Part of a small language model's weights.
Architecture: LayerNorm before each block, biases, tied embeddings, normalized queries and keys.
Each number is 500 + 50 x the weight over its row's rms, rounded and kept within 0 to 999. Layers, rows and columns count from 0. Numbers have three digits each. The size before them is the row's rms in percent of the matrix's.

# layer 5 MLP up, 1024x256, rms 0.119, rows 385-434, columns 0-63
103:424601489486486413559461509481466490587495428420443476486550483496622602539491433447559526409491507458443499440526529549471472469505433482496472621442445585490575458487516519459499532572510514
103:509512458533523426481524450557477473530525415518495562530520446495461493515524598552518397470413486499511530491507475598632584426560470477488485506469436499597542509556477415596487458591509504
095:433568495551501550480568451457454482456522535426437393561352439547479478519631497499624462502559463463445540455508391553550567537584538471518478533570516480507546475466510481511531359529464462
101:464544398516581448405479572477504534561480491513512467551442425475503568514463469501562480471461593389453553514569518480546544604537458576531537545429535531392585446564532517533458458541461524
105:502478545464529437479507502482482467527522422472459482495498552641444509489517471543512502397478484437482497427467495536578530412567371497538539445504546487590441463470491499555503532550468611
102:493525521550483424576491421489579578523557453424418505530572599597536546499478472495564459494476470538524449423379515539476424491500460453549482534503419492510450480438506620499450483514454508
108:397515437514428535444514542533553424530480481490536524544472515552543507505616486504617473487529570523560461500483568603562570407503466540497494483535448570494387473423506533447433384517514457
105:528540573571539532540464458609537531557557456519508397532494466537480458494464445435504388504629419453616539437470398497527544469513546456403533497413530527509517479424511486530499449563531490
097:510508386476502479540489596534507444490489434347459426544511450606462482579497478472560557491507505483516454485518485430444506453500503475539509538550502600619554450485582454494458519518422535
105:463440571502492557449455490492550466522482423514396444526416491515544436478539524450574479412496496506536422559431566523612501405515570467556530495568473535585496484500490553441473460487398532
105:465464542591559587419527447541561571500497419509521491476457494500490541498590547497455541496436500476579577548548504474553472585553468519450513560431420504440564490514484513530475501530524604
106:479529485532502476479622550522422511505591380437517485488567438533495443588449459508456459401490422585514513597530585530542462406494543522468505497488497451548486488439502576567506438526483356
105:475547550490534485386520488553511526472552476386540521524479604520586484478458509419542526474466471484531474481456511545475473459470540482451480508510387441578439513531490572467413514498389489
116:503570542462522610431485519650485500607621504427390510424468551503529493533458463479505532498471560536588493524562569576548444528531513482508518508519463528471451469487499445576452523577485533
102:449501454471465455500577470578419505549555525484537586532505544469524484457527547487516456517463499455538537474559555469544483436466503583536441473518399470482539468582530506481401488434545436
091:507435579464484530486513518538456573550524478392543522520399579537511476401500521514423557476400517499630594464576505468500514395497479435519592422507402462498441496386523577473491448555457459
099:462527414609508385450591515478505495424505410528479413430487426601570479555451547563549550542451543514495457504433522366552592474492586574475583530471483509529521466511570579453534499484499412
106:468507540430513470582468590532581492579552459495504460548424441469496510547496427442535487533567565441605458583546432601446559456550499484502512499503521512483457436480428527482324500472502495
030:444518475529486450502483519536512502534515455415544522461434454559526487596510465424543466520506590519591509530490505423535510418607456486491527546503473599518536337408474541510397456540518479
102:490583469488541488558583516452512451571576502479530452502495629587534537446499505499574513474548467456533444496531528593530521394540453454389553458459536481456441477495607539529430438467510420
094:515518443579454561510456452500428449557510484422485493502512528501505485576536593516491490458439465584510532516530519494532450511518513525512504529465457520405375500421527513568495492500355445
110:465513504467537469549490523539483508548495322439452510549498507583550421483496476364598468402429473453501478524575449525509483464472449476427530508551501507558414459498441611398436567501432488
103:508486422498539331554536591474461460455535407443567443471453501513519531478574536504614490464466566547471472573482589613557540474495466486551396394428456520543447467566500602589467477528393494
100:403643430488583424556624477523466562478582391467523516527539466554600457409552523491512533584463528550506470593540567580472484451455490523528567586536454561519473490442556515505408531488469405
101:430529389559584457543473561512509527510630475468499494525522462504587467445507510447539480407465570538543548548539479500464484439620461533394532382576502549491483473519509549508522518541422451
097:532523458545490505547539622620510451460554490556470519438408488529545545490558576489470509453566443547463558534509514610511519423494493471559477426499508497473438478516450486558512464580512414
102:467536388501534544495503552500457571518525441430506566481553516543481510509496448418576495564480543449516507415554538469563490451500496601455541482596521539431556428501512463544484568527585529
106:415526499480541442512474494445553562491468517347478538512537520498404538535425542403461435483490480406596538605537464539514558461500475460436507467494484490525407488361554555550508450591496414
106:460478534509546522381619449507518542511501461508487482470472473554527416533434561443562489503416486525506517437531540491488430511553497527491530578483446501485514479473463536537466451492518515
091:433529500408533512470576538573498421572596518438419492493515499489590575499503497361477466425435544539583516550499491586479493474502484496520495467469434505526406488367566503531549508521520502
110:470529510462510485502527464488505493519501454504519447522478556542518550482573533442446424530497414405535504495493548565641474512484507535498584539533392532458424449487496457523408435547494412
100:479503516496522530429451560518548486411556409549408429493527511470590462530458408418549522505506490526631522523600484577535469475516490488505448535482485471497515472546466574607489446544486462
104:478534471468499492534491516568554530515563506521534438490491544513465561568451476537613465499463525472513520462577552522591497402490477536578526492485457524610461490503559451474435430608512495
100:483606408480468495514534564587548445523617425425538513453466518525556498566569463522537445428560456570484449478512505524430443515552524496475482488521532512558449481412551494513385443509489471
029:421560393529515517514447491558536483552532448423487528468447549498491474525489469402501420454470527482562488546450537464570513486549471482492588526560518580463455371415511474540334440499552474
098:459590418497506401569497447477463552469514468531624462421483527469524529534444492432530496461523508552481566452501497540471474440559567501523499513487517513587561448497567496501485523503440506
019:422449466513462500474520566497524493491554446439530420499478493627528532611503521423529505497472418503539509481556478511556482521565529527494528489494451569606531398449548450498471459518390469
117:477500456518502509437496467538611500515523534396395467515541506489438399469486518533538534472574502477479426566477515590497509500476423403461482526514475520485455475454494520547443431615484510
084:457483436463544452535489578553470545469514416455548432577512505458408387467447630378511502526509521479570465463574377463545522511612422547559460484478513524534392503433501593517394412460576386
092:409534440520552456436490472508484587508494368606532532513531508574499506507521406495649468519442485514584421591491475484512477515539470650414582528470560548509496487480595535531463405433447503
102:465473417583393512529464471517534457488525557543541411571479598503419445544563440475512488484357548570556487547478457535510531395552431508536504543531465503443457458482444537486479486520470450
103:510528411504561384398595548518557485468576503530393566475547505448462437527460594481600534496429495511516498523621481495591585540492503578575485521475486554566571486533490565520372501511435517
109:502577527502570536483499508603597446562509454493450566501490522548476541526534510441502429403471518481444534579462537593463443507466419506512588569506526537494377475461476430481393503537542528
123:484448479454373512530439488510521475526610423550544441479467531498512485537548437486469502525533515474587418449376469574532459487532414481500536542482520521585556458487489577469485487549486482
098:476539526436443519455542593533523612498519478529464482487547592551565424495474595458523539502486452567637472471520384503483526491494511498377495565534528508534439493520550506503390476550460429
099:383503501599516482529501512479463628469537337516531498421393488451479496542529526512557451321509515495530542537498482465534508471550547641492589501619523494489409463483622496498463405437554449
106:493525475613534540539618492569481490509511445540459491499563549493546481540510573452538484467483549559582546528470537512512507458535514472492523429534504472508526454335486586500529467573433527
027:420524479494511518423596516544523455488575445442499478514529454513505502559555450429587470487532550527516488450648522455518467452444489513484573534510467538595517422474554576546441474573527466
098:446515444488494466440550444485479493444564420448364590515456527522495479491467453467506558513546447565497406465400445448510569395505590414471495563558568572550487458470597546538518435482540417
106:475511593491484573438505557516521469570526463514513521510442431484423495456566454388443416550459545480498574470476393527497561429555523591537555476521546473511451434489479476574398499487531477
# layer 5 MLP down (transposed), 1024x256, rms 0.111, rows 385-434, columns 0-63
106:538526472543476498549517508525555579424434461503456541525477575519527460520484529553555489502428528472513516507382466504535506555541472526534501488518447485542399441467500429602563449517576450
101:525570529456479503494574432459376512500484430593511490434429455525541468523524495549480472474528526520513536476497491497451514493472504557526456518471485474537596721557560516476430552405486510
096:499543500510530531524469522500517385519543444489463521542502489582566566498519544531564498512577521417492521487457560414437556533447513481455481468437468433516561524524474504444482518448514507
101:471391510527465462577504456463477540420381465609526430423503525616431479461472552379500542559543563518511507459539475496476502470451485521538447523457454440506469547526547520548486465470507451
107:471527447500502484466474471448414551501512520498584499515500440390445547481552531505426435522616553498543482522528493524621450497501503398477439510488511493592504530483503555407440494452466507
105:497497588561492482511540546474443570446580533432559523531549520446489529462492456548531528460526454542479545465542566497459468492459460432573473465575443533548440513578531536494588547464462393
106:509434549461535481421457467434497479556460572541485476533561508420553430573529496558447462485525485470440398443469516581525412574426426496491466485435481503460495530486497510521443482567503560
101:547585510671511404437490469456535540463468559483500442492487502490553520483469449554484496500479405555467455495527516421456543594469530530479466582451576554476455518569557509481525506552498544
101:510520528440484539473540500480541507498446554549530417502410502467578536484517487561544485471465516400487440541541589553503484527513564510499503540537499478479528443492495477550537542580506474
104:492532580485537506551508516526497515428589440494518474442448504463412504538431539519610619462484585520416604598495546558590554500460519408471470546530471545499488480472468537458505464576446496
102:487591450568459387478495491485381511495477597503485444504484477483518547620531406546529535529466477545539521500470534515514506408572566511572503507460538464478433508519557488537523513545439456
104:522445399568535461542550550533520449487492564491447493525506459448474495624511448522525512487525486524537487469536482562549451580463471448408518486416480450506514434518568517544496467459431469
105:384422538503503413480400456521454452469569420435549473538542458492516424541437481505508472417507590488440533532561554452460444475438535371491409532585489572534512525534487579516405522609470504
111:459450529442527552473510551428527528416479525477446425520467445510509584450500400515537555507525511487406511497427467460538592500559462476512496499463510444514586433499448466485527468534433453
102:460469528522558463555524441539516422422589574500498501514525532592479473460497586453449461529468571408499522475509363524440608446516533574477481515584518433411414519392503569553466480547403474
097:511461393516538458598518508500499523497495506505570462485550515509399467494526535495530542496522501557548517468543467446474542481501477481487463483575548512503541441529485511503545518552485534
095:449533465491529418512470532487521450469565492390616440522510493480492470545511472550557510433549453469577509484535476510552489447526464459580462544506479420544410341452480473524478593526525408
105:450458517559460531557506526627664545464405546478490446541500589581506564492549480574534471477517438473540413518497490433473487546530467506547399470533584500477462486478474497535539425544495484
025:523480456544523524532499499418627541581561508464498522360606455488464508554507447582443537559468441511466522513528505524395495484424517517457476461426537442441561579529481435485505523465499507
103:496483599603487547505462444534420510544546524559448565478503432467489467437456577467520538462472591430485490478450373409436429495428512631488500521464551462544510597485518519512482494397472429
096:529474461463513530471488492383480467442454536457434455360520501468404432556485442551566487410523479549460513446580625591495446447483503508576528516500514455500512601466447536578488507538441582
107:495604517493555516458469517410532440537426461501506485435456479472508576498511480509481498476532472601480485449428518540498469480466554511484476386479444438615582511600557471490527384474397556
106:432440613513471494458426528512582516461461445558494441506490635427441422409518472468565498555472593422507547560468383477427620520598382634440502442411554514465447413581555434411445496565585515
104:490525514487456484437447560594553575388603481470525528549573466377569418502424441559507416471414476463557535575611540502469408500508542541516357481471537528475553493565518569525490541475471567
102:501514424532508480446442563532501510449597444523492502514483518500559567534488411493441468443592517487481550509557492645524466468512544443490537524416495563402499438510495477551603384525545475
099:573566525545470493464436398512532540414500481424526442513491481478571488484538514484508511528605519497551468564490541579497478505539490545558538517562478416506463491471544557515424446523493479
105:456487461553549546422543525529449457511558525547539540475509501568510511490425510615585413486519506475497557575459381446504510479516515555444539397527561510535491493527445448571498445475459567
105:521504491497583433644399335509495516377548514430582552379511509450468478435398504443417468498500585493495457505560500520440522477468545449413497378459492491473456512446411464537489524567551495
105:456553565448525433540524462558545472564478595498512493444596544495530576496613548448539543424559514439443496429524499443395569516549515531491519438488529492431658505480444479543402572462545573
095:492542484479620539546442539531538438507448443560524611409591406459496455487511531458504457555695457487545460455578450508570413465425486443534532507487513467491528619501471515465507482556476483
112:465534499510471491573555514588558630537524597510371513506444521505536466484485442570472429485504490539476544550522542470493488577505433566355544494481470496424487362482405510590616514455604472
100:485512437495538500525447444494639570402465431474500477434555495520486515481386551505444530495447541480508440517517477516428483500495434527501511528492470425471502442531475480612493505477448529
103:499509476448443433495534458506450483470458553565546403511442581531457507548455355522486511517540465545481534477599485517480480484507566582579520465535485467455496456539477436444429475490486482
099:504471547514488582484602544503461497466490547588557583453494483434541486459545506557524499494608410498543498428544551494593467492396476478458445534498621510528456546610473449532420539463556475
025:406493574432444520563619538476571599511530437456423470516420528497424587495430572445533614492494404540422463445482495503562471545484570423506430545509527558532460456456491526486478499511501493
101:432579517543439428583420473521402522544504452455429512505403409489529494504604561448458509462504418501481385462470492554448599550521619431361430508520475404452506538494467568451506420471484515
015:589483441499490469516509500480489603556493546471474514447525504458471476484450508540545511480559465454468507549526444596472567468541516487474463560446548549517467562561465523494482470497453482
110:453504511530564527487532541498601410523513538499508478499453570502486512433462620466491566523568459535490536522474514482344532474479410436492479482457486486413517466515516515477470564493448595
091:547426469486547551597511478508531538435473517538579467454522550525544460472455583454534539518502470536505546422543448483460545602463485481559395546560451521452485564525535491527492520466559506
095:501590565467482467502532499488487505628378611430574453451442429503448500415433503499486416489479531526547574574512528463524513504576592484442549463404558505533461529496535437493520486469567484
106:569557484542470476564486492465483531586507501534568574553461440519376460549448460465530505424619512521556495516500486537541473552567497518530499474496641473498565481507478477553540496470476550
105:494510554460446421451412488512466616501461495527501534415500488493416523551535471564529523500494482582531472517461499532500498479459374523542554456414445440514441504479496448565569581474449432
111:460555491439457467496474421475516390464435469498489542490459439551442580480480545521543552486566536515490500540525561534501490493448435424464517524440444463601488445500482393560491489475464471
117:474458436495533503555524469456443484508499477510561455510505499470529515502555417452470517589523509553474606383454528529515531524444595477558438576522486548491433495568488499569558444419401414
095:526481464462488485526517543556547565563460438583406551482549445492406509495547536528446402454459379495502461511354529501423416493434529446427504448532485447486506593470452500536458626520524617
100:469517467419535468465453454476549424423417444455403487574508503508460459519567527538572494500503597410517536533566487493566405459445515481526484474484519472617434512549477493564532466521496487
107:438510587463482488499385534522567563471471408523515575535577522515492500490532506472515571443524511467428472466548553476400441616454524571502528432483496572443577448510565442551497468493493450
018:448476554444520538556442555527476539525434490537581470543487413496598426436512477515604464475522535503555535569465429483549508541498576526488464534556364484479550506455398546542518546486560572
100:460489500398452540523464502515461554461522436468556509509562624491460493490494382524474546487579502504468542544543456534472344490546441461533394449532547439592601469514486535513546533459577546
109:533517457555464535467508431414550564447548487546494570478363462417475556512491485516485548461484477548459531467412580510506475422559512537482531452485540517431490469503439460513478547434636574